Weights of a small GPT-style language model, trained from scratch on English Wikipedia.
Size: width 320, 5 heads of 64, MLP 640 GELU, vocabulary 2966, 10.9M parameters.
Architecture: learned positions, no biases in attention or MLP, tied embeddings, attention and MLP in parallel.
Training: a variant of Adam for these matrices, 4027 steps.
Each number is 128 + 32 x the weight over the matrix's rms, rounded and kept within 0 to 255. Layers, rows and columns count from 0. Numbers have three digits each.

# layer 4 MLP down, 320x640, rms 0.0382, rows 88-122, columns 400-479
153098195164142110141130115134111135068155103134123133115106129088079109129081101116125107181215119123145107116097158088118111113162122170103179130101142160113121103167150121122166204139062093110175082179131145123093180138091164167185155160
167156108082110084100155095111168135170167136152093122133180156154105117112194173093145187101150155149123166158149143160110172140136110086100104110119054124104165139135173187104122161171087077138067037108107096131109104172110111164096132122
098118137142185141104147107095119099187122092107159180123109100106136103166172142146127153159167175116092172101143185178110097183177139122127082111122118118100063134114105083149139156182119145163161083059204106123092088149116148122064194163
089148194121107122119136105183157111114198105099116115119150149091117114117191143092125157117090147133205131146159096169162110106162134145153139107156150158112126127113137156132089116119127127145188143143084119129152100145102135151130100121
126157125152106182164165093168196137090167100138139097154130157150186112120111155109103118128171163095148196136179108193187154145087187121121115124085191187147142047147102124114140162155133128094059150114152155142129148107156193141108107149
112158110161151069143151182163084107148088131123136128131109129168077108120063150135111089168072119112107138134128139134143114086141137126104113067098172191129087081094133133153124160149121095143188112162083138148140119074152166157090126068
150170125144147158128117104100117150184127118110098152120137164189077077083102113149164098170103119156115089149167164168147149103116061162125124137089051116064117104135096123104122119120109131192146080118131125143163084153107189092143171165
126119156145132192123199104081173165114085153109132091135098088131147140135083144136106150167116152118132107164126110136141148148047083105095132171158170087136150130072094182106155103142110092165158121133103137107136111111146105119136103144
140118135126079173112117132119136198123129164148129106099139170125135110125133108184121127138140125106103164160112100137102113166090168126117145124108162138128135174133090055115104110112150046201106084148129165175135102097119132130133093069
165112144077105097144123075107134120138123116097148131114086137181131139124117101137143165160107125126158152144182132116147163114110157133144170085146126115160093107141103091101058113125198185125104099096099098152142122136148095125107084144
207079096151128098130127176154145170209121064160108085135127155105134132103138177073162139143150089118143100121159115175133090098172089146136119084127130071095164130168153106124093123103117048173160186077145112150132151097087155072103128123
177130113133166138129114146147147107065183158130118200114099122147082072097125149088200124076138201115091096095171125094121132146124098114111136084092142109121119167147102098131151109169162168167144132079147178068141165115110138137099135148
104166125124114085101119160100109109131157179128136127157167166122158119132122138196119130119097122177127138069167153082096109094139121136184108170150148142150096046157130081180113132087126104114119132144110140187102080068116128090119108191
117146135158145099162169115109137129111140110153141146124121101135089136149110160101158095122136108134135143112171073090196088114144120122148210072140177145111105105146135167186120151117182158144084124156128155144118105085141145163138118169
104134134132102056124178089189169123095108032086142155075131180068131165148091140136144103170156143138087097109163146128102137089165164107119135073173140129158200068065194129127125136119170123165122101085121097149132107127110076173110101171
165144096152091070224097105136136125157092181115122149166165093100179135123101124189082067172117118103096122117147150177126131172124137122131097155165142173125094076158126133110150152121112153149157119153080084113124149146142091120107100085
175107147166082125159094116150068127087074130119095111104161137139156177152110116173081141145092107118079146137170124175115105129152137163112158114079156145123135119114087153133134151082113103130155056177144183174157145132126076148114163139
134135101107131119110114141036099149110066110098119118100151149114164078097207115078153079107119166117109061159121138162129115127175157153156082160111135102102126153115156185160144088179123097160112121184136064119033091127133091118164069146
098132093126119042194139093114139110144136119143140083162110075066096065056090087145114114113125072129136186092124123136112101133168089128129091116128135231101110099040206118139184175124116155167076191183135118141105184137131177135153078111
160149151131156091164161142092102146095111103082125139113106115133162074123115139156141084176149130154117149110126126122125095140177127127117149161152108173175151186072084119149129171153146148155182112100168068134102159139195166057170075146
148151160129155087149113067102221127128158129090144122110183135129123109144163141111090051142071162077098145086147126114105210106122124107147120100100145115066119073130045146139122089132091098086131173122161149105110143128089150043114093154
130155121125159105076093074151166140112127163123144170100151119153118118121086110103135171142166131142154137079143129123121080067185116140088069104087135089125168149193073162115079107145185117192145108162167161122162151146108118099177136164
155121120124150109162164150113113129153104167126121174126134080116090155111175149115152146136109118153150123147122209123130109123093087129166163143120108126109115157160126125158094128106114153137103094135138077076144160112150160131090111146
086083117111105113127150144151095119146135096121106140086133144153116146156147132156139167105138120115140130159136092111133113132107166069124188065121158161094143173167171144127107133125076125116232104166169119153102092115108151127084138170
140084118114087133132117163123196156086153157131082137094101101118120137052098153122143126105156102140137096140147171164131092100085153118165122146092087103139096091124157162131152120104150146155076150142062115122106132058100193094117100098
157138119094097158066148147177122172151071151118108108138110080142181113130103195142115108165110131175112101141139129122120173063125172103174112196127096135155141074145084145131131134073194143084162093126071147074071082143173080137135117131
152121108142105127152175112174126114196078122086152147087104139187131124112095121076109108097141141142167090096096128103085110118137126139126076129091084123140170157220143125163199121168083121142182118139142134097124150193112151130136107150
109088099074142145107107106160134098141114182168132124127080138178114155208164173122111106091152167166158109161100170107127135017093152059134202159146112107163112152092071132123083139171141153146114106147103165147149124150200099118116137122
109123110095137098130145092056119093185170099141093131123165095130075147118114110168104101150127122198153148145117160160107144127122129143075117125196130127149144075168154121095151096135121109157135114151096200095100102152167169164156155114
154059110104157110142109125126209110078108124118154130070138092147110123145171145110167093106155161071086144113199135069193201150143148109151130126130141116150137129141126091138128111131162098135135122090110142117132168170110164095128177161
158075087161105094120124074086156105148111101127096124088093142158125157097137161168119192145164162093152074113121143095090052108087136147070153150140149157178156088121159116144155180161171114122153137091084172155096124127183151158110128113
103063192142151174107151140041132132153168136107132145134095125122115130105148132119103127106147155117170157109135104175127140178168136126142145119145089097113077155117094167198171146116138167043078131135155121117105100144164125144109066179
148118120097094175119144125182078109096137124071138132064164190117122132119072122099167151155142127086129137157113123131107113140142155179136106125158113173148116090102116130132105145151134106041151107117149080119156133153126137131100119129
127142059126140102110107046113095140146170138110118135122101139127148101032147107143135140074115127036072126141083137148080125174187110077141200134106098098109138130052115094172153106083195168127092110108133091136136103138105113097175204117
109148141177166133167134117112135132121112149103122140132155203104068162173098132197135094109148152094186187068162105164089112147201199096123172036100132127141119088083118158105085066117148180119134133075138112090153149158118123142155127089